Weights of a small GPT-style language model, trained from scratch on English Wikipedia: 14 layers.
Each number is 128 + 32 x the weight over its row's rms, rounded and kept within 0 to 255. Layers, rows and columns count from 0. Numbers have three digits each. The size before them is the row's rms in percent of the matrix's.

# layer 4 attention query, 192x192, rms 0.0627, rows 0-191, columns 48-95
107:149117105151101091134041049167171143093145175107173112139135126152102172131178107173101070188116134115108119132173106164169095130114141136088167
106:172103170108104167107162110110154138150159129049174124119167070118114106123111106095108116169164184127099060027070105143119094146136152126176084
110:129155168098136163156102111115138146102103130138102093081124091143207160133120134096144136162092136129171175138158106066133155166168124187062151
111:122185144065103092094168130215056107169114129172185097079177163109095085099129126111108160150133090166163125140093139153097113078090164129121184
104:047137138160106183193153130131129134063154121092087063075113113129093126175135065137165149145155132146169150101185128189125116110140103168148118
107:076118156153133118152146124123132130104159141153179171154141139122117158130153157089124068161154116158207071136047169146063102131150110151167147
106:141144127183119060143124137145121096134157174147149112170166129116216117103096126146085133186175191134188092134104206106087059125163102128082118
108:092087147087148071137104158148166105079151111112128133120079143125028152110138154179102131125124129196126127128126111170116138072115148135129163
101:102122133128145182142128144148098108138040089165110084150068119121098083128085133166170128230134073130081171140161102128121129158114170122159132
098:092141102174106151153076123117117126128149101129085101155210187188109087099108185163125065088108112137091137170162132099133095120139112128126107
107:109130161139134156128177101136164110141103156174135108137074113118140137105077120144117167119086154054190161165168019144149174125119121128081119
099:143152120084115135155146159070107097118096101119156159122081101154136133108117143144169102096079123142057146126099087099113141142139164146170179
110:098183087077143119064149205138104133126141103095132190185085166127144168166146154060086156153118131090114133068162098114133142083098201145120114
113:125180169122127099123090167132120146193156132094132159122099081109179142125100152136155174147106180158133076118087051137139126074088108145101125
102:125092090099090167171137141099123112137125137142095157111090152106152150120120173144110153121205082145115126093211134172123110141100122077106125
098:145180092164092142118110134135125154078057148161131062171105098143108120179143164106136116117150130088165129125167067164147149115135094139073100
103:093120112144194133178111093125179118139126122121193086109115111098145093108163147092137138128139147156192125132083111114152186128128131134089143
096:129159132137168157063128109103126103127151140146167098156126073092185134111104132161160106121134142137128050098114125136128152205109167170107055
097:101164143133164140079116161138106078130105085118138102163156135189121068180138112129141128115169143181133179103144172125072128140055122135114183
109:162172119133125170137086113075140128128133132083044090118146119155146137120151137150119149131139115042165146137109140045124145100097070120116131
109:095069178164142137175106107085156137113130137093165078142147129120123131110149118124138173186189197093151138101108095173153152067120147146096094
112:146105133114060145121117123106152134148099172101112138136191127057130158122136164136102117149124105119180166145099095147123052130084080139112092
110:085123097161109160128160169155151125137141067118104171098179086138141152089095114125129156162116134141117130150141090132118091141091125122111108
107:164111120098135169102093135112098141153169134126109117113083111139110179126114127149116109101074202179108135110119084119099083104121134117114137
110:116119161138178166124096136161148165149137162132154092142092112081146097147133131091140149085156170136135118106125114146103104152116097082152077
096:250155167120131147160056150128085133112140159105076168151201190119106079130066128143121080122156105087114152099123116141130155104094084092137153
108:143157089174128063138100158130101162126125164149086135122154193146121134130137101153050125094176154175135214138143112084063125156152136137082105
120:137151150111134104111154125069126070082121103101117120149165154096113165151164155126107121089084103099118073105125123114199115129121140151129132
111:187097106117155112126148119077044147115117099134175175128032137157182147146147120092109120117126132124155164152145070100072128145175167102112149
100:154147125132120168060071085141146127155152160210162112111068147139082120172124114151110115093092142098182133085149102120124129113098100123134123
113:108174152102113152149110134101129117145115153157117099049138139095159113108132133091164157167118148176111090095092090148095135184095132186094076
107:099030149146128128111123103076106089195168128146184172146134111130114071141133180141115079115139098076158114141116073152102104159118156083138096
097:195104120138100161109079117143173086144156181056146087100105165204144139200146127091141204136115191078138139187122136145109113118148108067099137
091:205111054100150144124128140114161047118126171149138149121131122099089161170099100101104162072174122141134190093167098130111112120111087082132159
096:101113102170079105146140068135105123177121141110133117089105134096157203138095137099086113159118116114095145189129132136111103124168139119164130
091:083198081075150112149116126157118160141110118171132166101106093111067104152079109126122113112093138126088124153072097132115124131152123131112126
094:149148183089153129137142094118165085127122180070138142133143093100105082105162029133142076099087118134140128157141106120169103116037142192086121
085:154156115127120121088146080122143142103065141100107150100190073138109116109142145116126108169140122105106194113172105141164103086142118115169127
098:125141066200129112145115099167127158126191143161153156132101166108195113146118156131079174120100191171137146085108113121084119152137155160170146
103:132166152112148142107131155111204159142063141137130039105148143103096109145125123100194128115146157113110118126105134149116138129113158173114146
089:101207139076193079127163107178123135107149147168191102166058122125094142118130113160119130149148147058135147147177146100149119122101193120167133
079:066097185139108137121079112131172079072151147096104105147121148096159050145021185137148095118090120148167083110116155120168110133159125128127138
100:074092131048134129132131133116200071136115127166141094091108121120133148127100106125211100168099115098191172095174072175126130114108164172136141
097:172144131131109088161077117096203078117147147135110157147132152157127115121078112137068147064077221190135102078085085153123160100125112160088104
103:063191080140151103098169124173128098130030100140163109166057106157139136088086141110171141151138105093160185154111113146148096147118155179144073
099:181201112112133090141122160144107110126139158112062127106153109216147141099182132181152097096107170069049078120130097135128195102123095120144141
084:142091112104127131141129157108131122129162112121139125087140143132143209083125137121195130178196139129152097085150225112145101107126085083162146
091:093127089098134145116126170091130105146151140173153082167085113086127115229057122115146152095139129141129108130088118157112143114160132155085124
090:116143068151145109116126115146163075153125080078176130138081055162132134143129079117146093129162107148112097133122032130182150119087121130124164
097:125143091148105144108079123179181056109164128128149044128103144120150114116101122110139178124111125106107099144115146163109076132124127113091102
098:092101066072189149116097117116109095155132092175106162143135063172142134157061156097142118171127074120136156101152118169118128141147100135106093
109:190151152164125164121081160082148142144207139061116101128126207135100115109133123124131131077139136183101140108126193078155083114122082075161117
091:097145118137104144150126133162167080175151149053121080123187175136113071173136136100115112136160110066072134115090138121137171157129160149113158
084:118106126183081105156134130103124101098127128061077141121177132117087121148166162120117068168138165091108125158198195161116141149095148153158121
110:120125150129142173082144126151083135128139100083113130097147096118088138109108151081124044135148117106135197103148085148191108066087134115169118
115:199120117112147137112080162133109140094140169082101121132191122160140117092171152162100160052113142151124122123115157066207123144117113080166116
097:174148121162122131159122179178087119079147140157123168133143177134128118147107154138095113125155130125100129080136105103043096138123117082096115
103:150144191142099110192132141105149118197132140162105084153203149155090103156072083128121188158084158100121125103080135139110127140110111113080078
087:155194148169132102125113110168142139133129137103147136095112154149158184151157131106057096146144159124166112132142105098121093176129120159128174
084:101130143153153095142177138179135177119140136113165105143099166106119166073174119104138181123131174107142131123117081169106155114119116123082135
092:122140105112085188145125099163119116142099089143117140129135063125135107114057076137114097127183152151118146167133099130124116097167142074202127
082:162163139094153092071133060174138154183151115103146074141152144140107123160061203163132067164103117134119126096122128176108134102093114098138128
098:166192140089104105123185181124147104102115068137131067067112152126167164128130123124142144097067134169141172099088112115092176152097211178140135
094:132088173145201123101129118139067111152123167093129154140142125117120176081152120103193116122111115125128142112148145175151131111089143086104120
087:183138093152104097137081122180121096120128159138139117143114194175104103155158172073132142093122125108195090156086058153144103146071101118134151
087:119141150118163166156133075091201071132072157152140179142104113141188145082117104077130124148137147115136131094130110049145187131105148081154138
078:078121152107053109171106149116118105130164109099172106120176114123125078126140174149117097114115113127132150162156129114155115111137180133114147
084:140114124096098089107101136157089113115128122186151149119077152137094167136131122110113184124139132094096072167094138132150070148088124118125123
091:149103182146158201142166095089153156138117072092132130120131147042140146186103048120126054164108140093133123102127130161103168110085202146106104
098:136075161096142149111125132161167140095055160119112164150144138147101192179122130136019079163090162132188194183154079109122116116119154067181127
118:148169141146167089191208147109111124133150156093136100108128158128187138125150168176112123152083170150173120112172151114116130129158161160167147
087:075123158148126134104165122112128148138105114167133076147163128181116148155108092124177176115137139108154156130151057180131100106119146209078130
088:092144155104142130099115164079107183140178108142074092142142152139154142135112126210134138128125150140151175130210116044157121156116171132157118
095:128151159138139112079099103194086113096183141145133131112132127144178086104115175124097117132056132132167133109168137094152112156123150101136160
096:048165172106177132170125138090124119102084060184096171117074103114137164153112122145150122166094100108179161143120045152117149084094122184115157
108:148163104145153116160124115098171116167101165148121119111086143126169103122058106169085113105068182169131172091092120159105144101166156166108114
107:097192109100128083078098160153152149130125120145168125104101173155090144163124141099150155077081144149154176131090143161128064123097121137102133
102:129142129157150108142122134150093122118160150120129107145133111196205117113132143148099157145066149158070140121125131071133170140153057041179152
092:173058120119093106170131134147140113135174134108116053077125174084186114122149120173125163088210198116136115119091157114118136136129149084147140
089:147161117089138113097068172118086061130151134138120172088060174155075142139123151115128167087113134133144105169091180162076108168127137114119141
086:112163133104085164139061135082143093142134095115160101109154105100152144112124079129103161022188093081060059126113131153107176138128137158118090
092:153134121135103143115080130137122061120157135100115092106094203140143141126112100132124145092116185101079163125056181146118148176104121143134099
086:092114128125154127111129171084169109144148103148127105092103089176113121104107148080141127085148149153187120081089107168147134123107079132125111
099:144093140154092142196136091087099144182162179128087086109102090152189079098131069166173143171130141158110137133090152086118120132130100074137138
087:142153177151121123171145126116140072096069148147149146120162093154127126137133093112111110173137115117166145103114110137119190142198130135134090
089:096064098161013123096132146177147144126151151162124112151137132083150113150133138149100147131149154136151118089204187124191130079153106119176120
099:140060107130096140127081116152138171152138053080118144126119109115110160104135121126121042144157110093149185125133125136146105080133136137096095
092:152130112173099114178102146120060084125152168092107098122117130123128185118158137115142139091122143148115081144135154155133165089170116093166149
091:153105146160133104099106092154114154134146144112104164155165164144119099129038132128076116111135122146071097109155156160140079189095102093127075
095:187109158154189145106118145122138098190155147127155075083153150122158129161125071144129128051150126145129130094094145104107095110139136084098129
090:166164156088116112110086109184103156126154162107113094088127124170148190177155158088100156111122199138142104094151140113136111176144119160167117
090:145158125145157144082142187150115151164125184079134114108111127065146145113175110114133147083134117121077113116141085124132146146135128136169120
090:128084148163154167103129139141112143074138094063142158085217071100121116184122111180134108082170109136111147111143119083132114124151121069189134
090:132145110134143150135182091078139082139099102114108073131140177116092088171108157141124102122115098137150161160098093117148113114105092113132092
107:146193132135171101074128160139146143157147073181155099108116099125166125065113106088155188129125153129097115136108132120129139168111173206110075
074:133108141139109169130128122164130094133124124112081092163164128090123108105181094126120086152092195114189114141085161157093076111119140126136137
086:187137117143100098142125143135133096146106155101087051119164136116084148078167108132165095039180173120129196093192124138096124137147128062143157
081:116144103106119133170096049100112169143096194136178155115154118109091129116115114127135102118139191127153156084123132115086120088124142098107115
093:103156159149048196094104107148171072148113198102082098098139174122094137121098113123111105132103110164098116155168105087159110109123105155135197
086:085166159105095142056046144136118119114139154085091128092113154135110135115159167148102148127101085152126118163139096136121098071139122078126173
097:118115104124069169160171069146137149080178111118168111064155103081139090117139082144128127056164138178072120115092143148159130062142134188131083
091:103112174082171180085147083131138145146114149118086134100134135174095105048119149127170107183154147160089119170075083138189169139150151123140129
104:123138141154131139147150141054160100130147125145174169139124078172150157115052100118114164155090158141110123117097150128110179164119134173207142
092:059098111115113125120116098104157131184129146194155123120083181106071128084193108166213159136134132113076130113131131134136117160086151165084122
096:135146115110128066138124139202091144137162159139116142173155160169094112182136161132136146158097148127140124141151142109151099139082113067097142
106:142149159113141177098028098153128164128105134076089065117115151145129085146062150092138130108153164161148206070143085121142141128066143098166089
088:136132169126158140070156066139139104094102086147149127134158120087151074094100088102126126133059090130138168179084127147124144140100129194096142
103:181129127156105120173154109057102099104151149137162140116092124134133137113079063144173148156159195103107149129102112118091169160150174193142145
103:096163136145143152083091116200134160118138147106119107126125146152106092130073167081120136105105119151142163116137114120116059110149183181153123
099:156082125123096121141139130104117128117148124133118115119141145137132174184084097127054171137124167131078166134100155146122128117086087095149096
095:177061074121112097141144072137089094109131120168111167148163124143156110082110107108161113179171157110120103141137141097084158181146112138166120
089:173146079118091101134132116125103109156116133097155153086125077170156113152208154134155126164110121086148084123166173191106178117125101105107127
082:132113129134096137107178160098148088173113094182114104199109127167131145136153123082115100164128137184139120128110076146083164134110087181122123
081:151173139094114133073100149186102148145149115127129092117080139203138097115067136137088146140110135165100159099097134091085172185139100108138154
107:127188127095111117171146165061103111179167129149107119160144184162110121158177101144183122167086144130136095039073099124112147125132146129065120
089:213157138151118114131126133067111072113200088147088121118124120150092122176120098148192161142164151122118092169051203176137152123119099146123114
085:188098146149082151152168075123144114070113143066149120141151122113151130173103120107095093114163140156118161113146118161076186135154140115151105
104:105137151109122097154120090112087132150144158180112141179177207139108059099183154133142136104135086135172121105112157133182077140169122139066107
087:104074103135156146039139115145160136113138145118095081091079115138110100090110146059149080081136104147142149122098109148172129106142132116159130
094:157150068139083125122074079120150129114147155070074160128156112146133127157111150114117113129130160079125126152090147131128106132159116115129130
089:150143140148129109142105133146070139130125134159128158157146148079154135183150186078068124106069142144082109175170197122112092127077040171125150
086:166115174119159135159073096121171089140133183124111160140124157132088139127073089154198194171136125132118193095132150129085185149099092169170120
097:136084118144093134144101114103126110093122106111114087095098101084105168160116097131077139152082183166135164106121134184083142117169120137177100
085:099132162102197079095125132151101148188150090131097140153106164185158147131142139127107145127136096096181073154092131111087154127132128130035151
090:112102158149124084175136119153152125145173131181173104142195161160134100133162143145130129153199061097103115088133150168140093124147093080087117
090:154121159133078145095061098113152151113089105091123103100126121139150148106100149148125112163094153108143142203131161156098108131103131135176140
095:126138169131162078160130156088152135140066089168136117153087064136120140136072068121151107155122172163151178147085118122142144083135114238126115
076:148029130128080176142124155179127139149181146123139176153128107085205156144042110160096143167095140177155084132146127143138142064154165147112103
109:127170157165092093110094062133153113122137177157168064136164173195157154127133143134069118188124140114144153190147123101158060133081087110079077
121:205125141148117158123164148114147113162136117114167133089130067075158121119136072115165093120142193159154129094125052115140073114108142087152173
111:094057122122129161130096093116117150102135150081087163076131161135136136113131175163129122086089103144149182162137114088152132130199138156115078
129:134135165064145104152133135150032103151135119134189120127158089123122128094095111102143173142155093122122093146151105137130073071092152154135180
115:122183147108081146197163104164096111134124166092146128073168127100156169133177123136139119138100109172121132103134120153080066100151128170123127
124:062113168086046135166095114136101192095129158137117106179115162133044110133173181103103138145120153121167118194143141141098141141151111126193135
118:146174147146125087185130153092105124170158143131131152125147061134153125087128097095140130139103224105151105135070116095134106095158093119168157
124:111172140102165122099160103101152093093128068138109171092102143157106100105116123198167103088126089135123084110119163100118109111128169179093130
117:121132145120110104136163108127160102121141139080134087122133168173121091088136138165114129163146147083161120105128099167130097126137153071156102
119:145152134178146113107114127137150146176107123111123136122116118152160146131081232097077126152130111137106097145117111141166126158149149087110158
115:128151181115126138128152141108177100140074134115166053122098184099090113139081137100141160144090126081212151144107089133154122134121163168116174
151:141137142156161089114168142095175119115157117129114140149110095139170109143083148126133156112085145139154123098106129089162176093111114184082158
129:094224116109125119117170204128111104137102149091093153182088163121120149065169156112098169120078095121125135114175156111142092071097158187110101
125:168251164138152052099154137122102096143131133122117097147163173129136155115128106104156132098079110172110111136143149111114148105084072118128168
106:154067120113082129152138116140113163146119162107086127173044193111117149130138114132098157152198125157051149067160216096109094185173158063093133
133:150160090133149092112178118159133125138142153137159182071072149143148154133124119089137114120097152135121082111091139097178130142097141113122148
127:084134110130202094108167121103151153161149104130140120131092070149179119101127151139152095075112143127122092140141142100139162094141147115086129
136:104158162139156150081080131131204105128175122145150065137133088150165150144149095112149169088140147160095054094121132213149148095146093117120114
111:147127116088101163104091191090075078130118102161148119138091096116135104211098130146119148124131125152143142075119126191132133179084124127129128
126:155157106116165091079080112082116077155187191148093069148134135148177139111102078112113082135126096111142153127047145078131129094126075087129143
111:172057138168155136149171146120135131132085141125141098109215111189121118164090130099077130141236123118042153120135140176073128128109152098149146
091:080086140124090119125141133069118094134089142052123135159148177082147134158135119131087133104078134118183127158096157097095069182143095109120122
142:153088079135099159122129166124139152109130080104108148146161083108109177111108119125162116181088138084153119127129138135168132079140171108116124
114:154087127114204106105134065181100185071172189171111143073141111151193200127177127154132114170116131133087095134152137076101131152167117075190189
108:176157131117196173112093081112146101161160187124086156157091133170095135164087147099114129169190212138127139132154128140156117122112098126153139
108:194100146121117109095081130121115095147167160149113152131112162130129138118113098190135153148118143120091125112152157116116091094052130101182153
131:150161124152120112114115114129150110137194131109112052116174170110125144170140184146103129225180156160203156149102114117101136138079131132130157
121:127161138062143144167166132084127047139086148070122202143152136126069160148201128109125142100075088153108115149114095090124145082082192161133182
118:110148110121107140170143090116061183100089127137173107130110128137158146144164120106073074129148118138165072079162146123120077134185133114103095
115:126120097096201160124067078135176119123073129127143087084078161169106135188091160144169107144161181110165134073138068137142149108166087130175172
123:158137118097126090147065158118105169125079139158154079121100176136118134138106167115135182156068152149161123129052119138052157181138149169084107
109:144159175067150157100119130110031106167148145214159137122130118091140095136102145162128098105137105088172079147105044103114107149075093159106138
087:149179129110161178071102123124113140189167171086087125098087133153101155126105092123135156102148168137094126155047106110187085162100135111151124
087:097162143114115200144144165098134117152078160087120143104141158109134184144145134117038148174136102116095129105104126167150082111178138188136145
094:160118082138071081126106098125098122134120174140138201129097141124134172120154147143093170124150078121088101087139129107109132115121142122068147
077:201108089183089149161137176117171112194118111122087100120109195107119060151081124164107084023145125194184125119129103176131186079069092124131069
081:118146198120143151140176115144141131098124113183081083153114148089105147211106101106116096110173131141178108122157088128083145166132141162133165
087:121125124129159164112139121121140124096064096134119089145117067133120148129093113132183137127169129033148125196156051110239180101196100158129172
089:131173143142128095137139172176152109110142119096147135103082164119164083114134133180109081113103172165088161151103127075176112100099173136142157
093:111113120182128170089080110164155109113093132095122150060100162144141074131139112100134112079099112118134159058124161137117105090126150102083129
083:103127094106116087215088114145136140171161108075132143153125134102153163090145146147143158185144096132189164125208137168124074106075134100176094
107:114170123129136159094102091098142142124121067098093078125093112140112098136059165099177113178140144130152193099131077138147116114090141191148110
094:095181160110104118096085097119171112135135158083179101150087051100113053091121118137177168131115109136152151105172048151132126159154143157134144
101:090163159143133074163117143134081120132171140167164157194121121154112153111124164155048123139131139128134130150101135191116125144171091114088124
083:084175137147158129098167127104103123124171090165076108110095152134146106148127112139137120105076114110087130069076156144188098115109187215118133
092:128116113103094065117160115113126146165135170111125161114149120150148141130040114152089074139073149103137174178110122070106169110138118104089193
085:169102141120100097110093089094105075160169144160153123106139132143110154148107143172097145059152153113122142131162191092152133097090113134075069
085:109179125118115174082110151163095117172129138155165085123122084202045114121150116106174121203172159112122124072135131125082068117121085115108110
091:190092137110156168087079158120164072162140120138068029109110153160122185145080138133215102123098127188118186101157125140155174152137121103069111
083:123144140179151141093166152086141133105106090164153127103115069145135167142112174146124136088072128131127133068110142150154142180114135158121171
079:120166129117152151107136173071145068173139095113156114083170074098079126126119057101104152125185117097107122112091070111141126148120138178158140
089:113160160137062161124118132123125143176167146064140034099113160119184138116097097121087093185073160144144151110114151086143124113119160098172146
083:100103057163065140192133129082172109120145175173131124134035104098118162175016098161096125147064149119140139095124103170158178096137157121150166
095:131101099116088113087154107191142150119133131086141131147175134124115056117153133096166045103149120132133113168143158075092110157153100113130129
090:122113074124109148112126095148164096106120098061061108101117155131101080118143109150163165124147129107101134160148157082129139138105146150135079
088:100105126183134128123108113113110092160102158137148157202138098114122135095111092187144147141095104140124093121169117122134116154153160136148137
099:116171143092171118121095103137130172132147181144125118105130139201124055142081183131095106154140132106102191115142113053162083146174150104149150
095:107081119180156122101090109119206065218198112123131156141110138133140137134078066131124159098128158125134138161122103130129085117097136097164116
086:197136134179118136096111115175147130138156096062154133166136153123128169097158140142145148113123161137171151136074162148128107136084081129128130
085:082138173114146180109133130056116121115156088122140051101119176107122116098137089178076145095115170174150139109053157114148139142137220172113133
097:091108090142080133109103147124147096098133127082101079084088136093092155129105024116142138106160065162124100115105149182164136123112147103168141
083:108136113131118111123143110133123105161085089132184157155105105121071147168078175132095145175144196111152120210139077105119127155090119109136160
092:068154113106109108188123101138164126187082103146160123180077116122110126133043137106130191167133137124090132172132094159141144107154128155115061
093:151065132121152149182114093104086149087136100208097204124156088110145135129142116143118123139145118138096114105144148150115103129172072128128116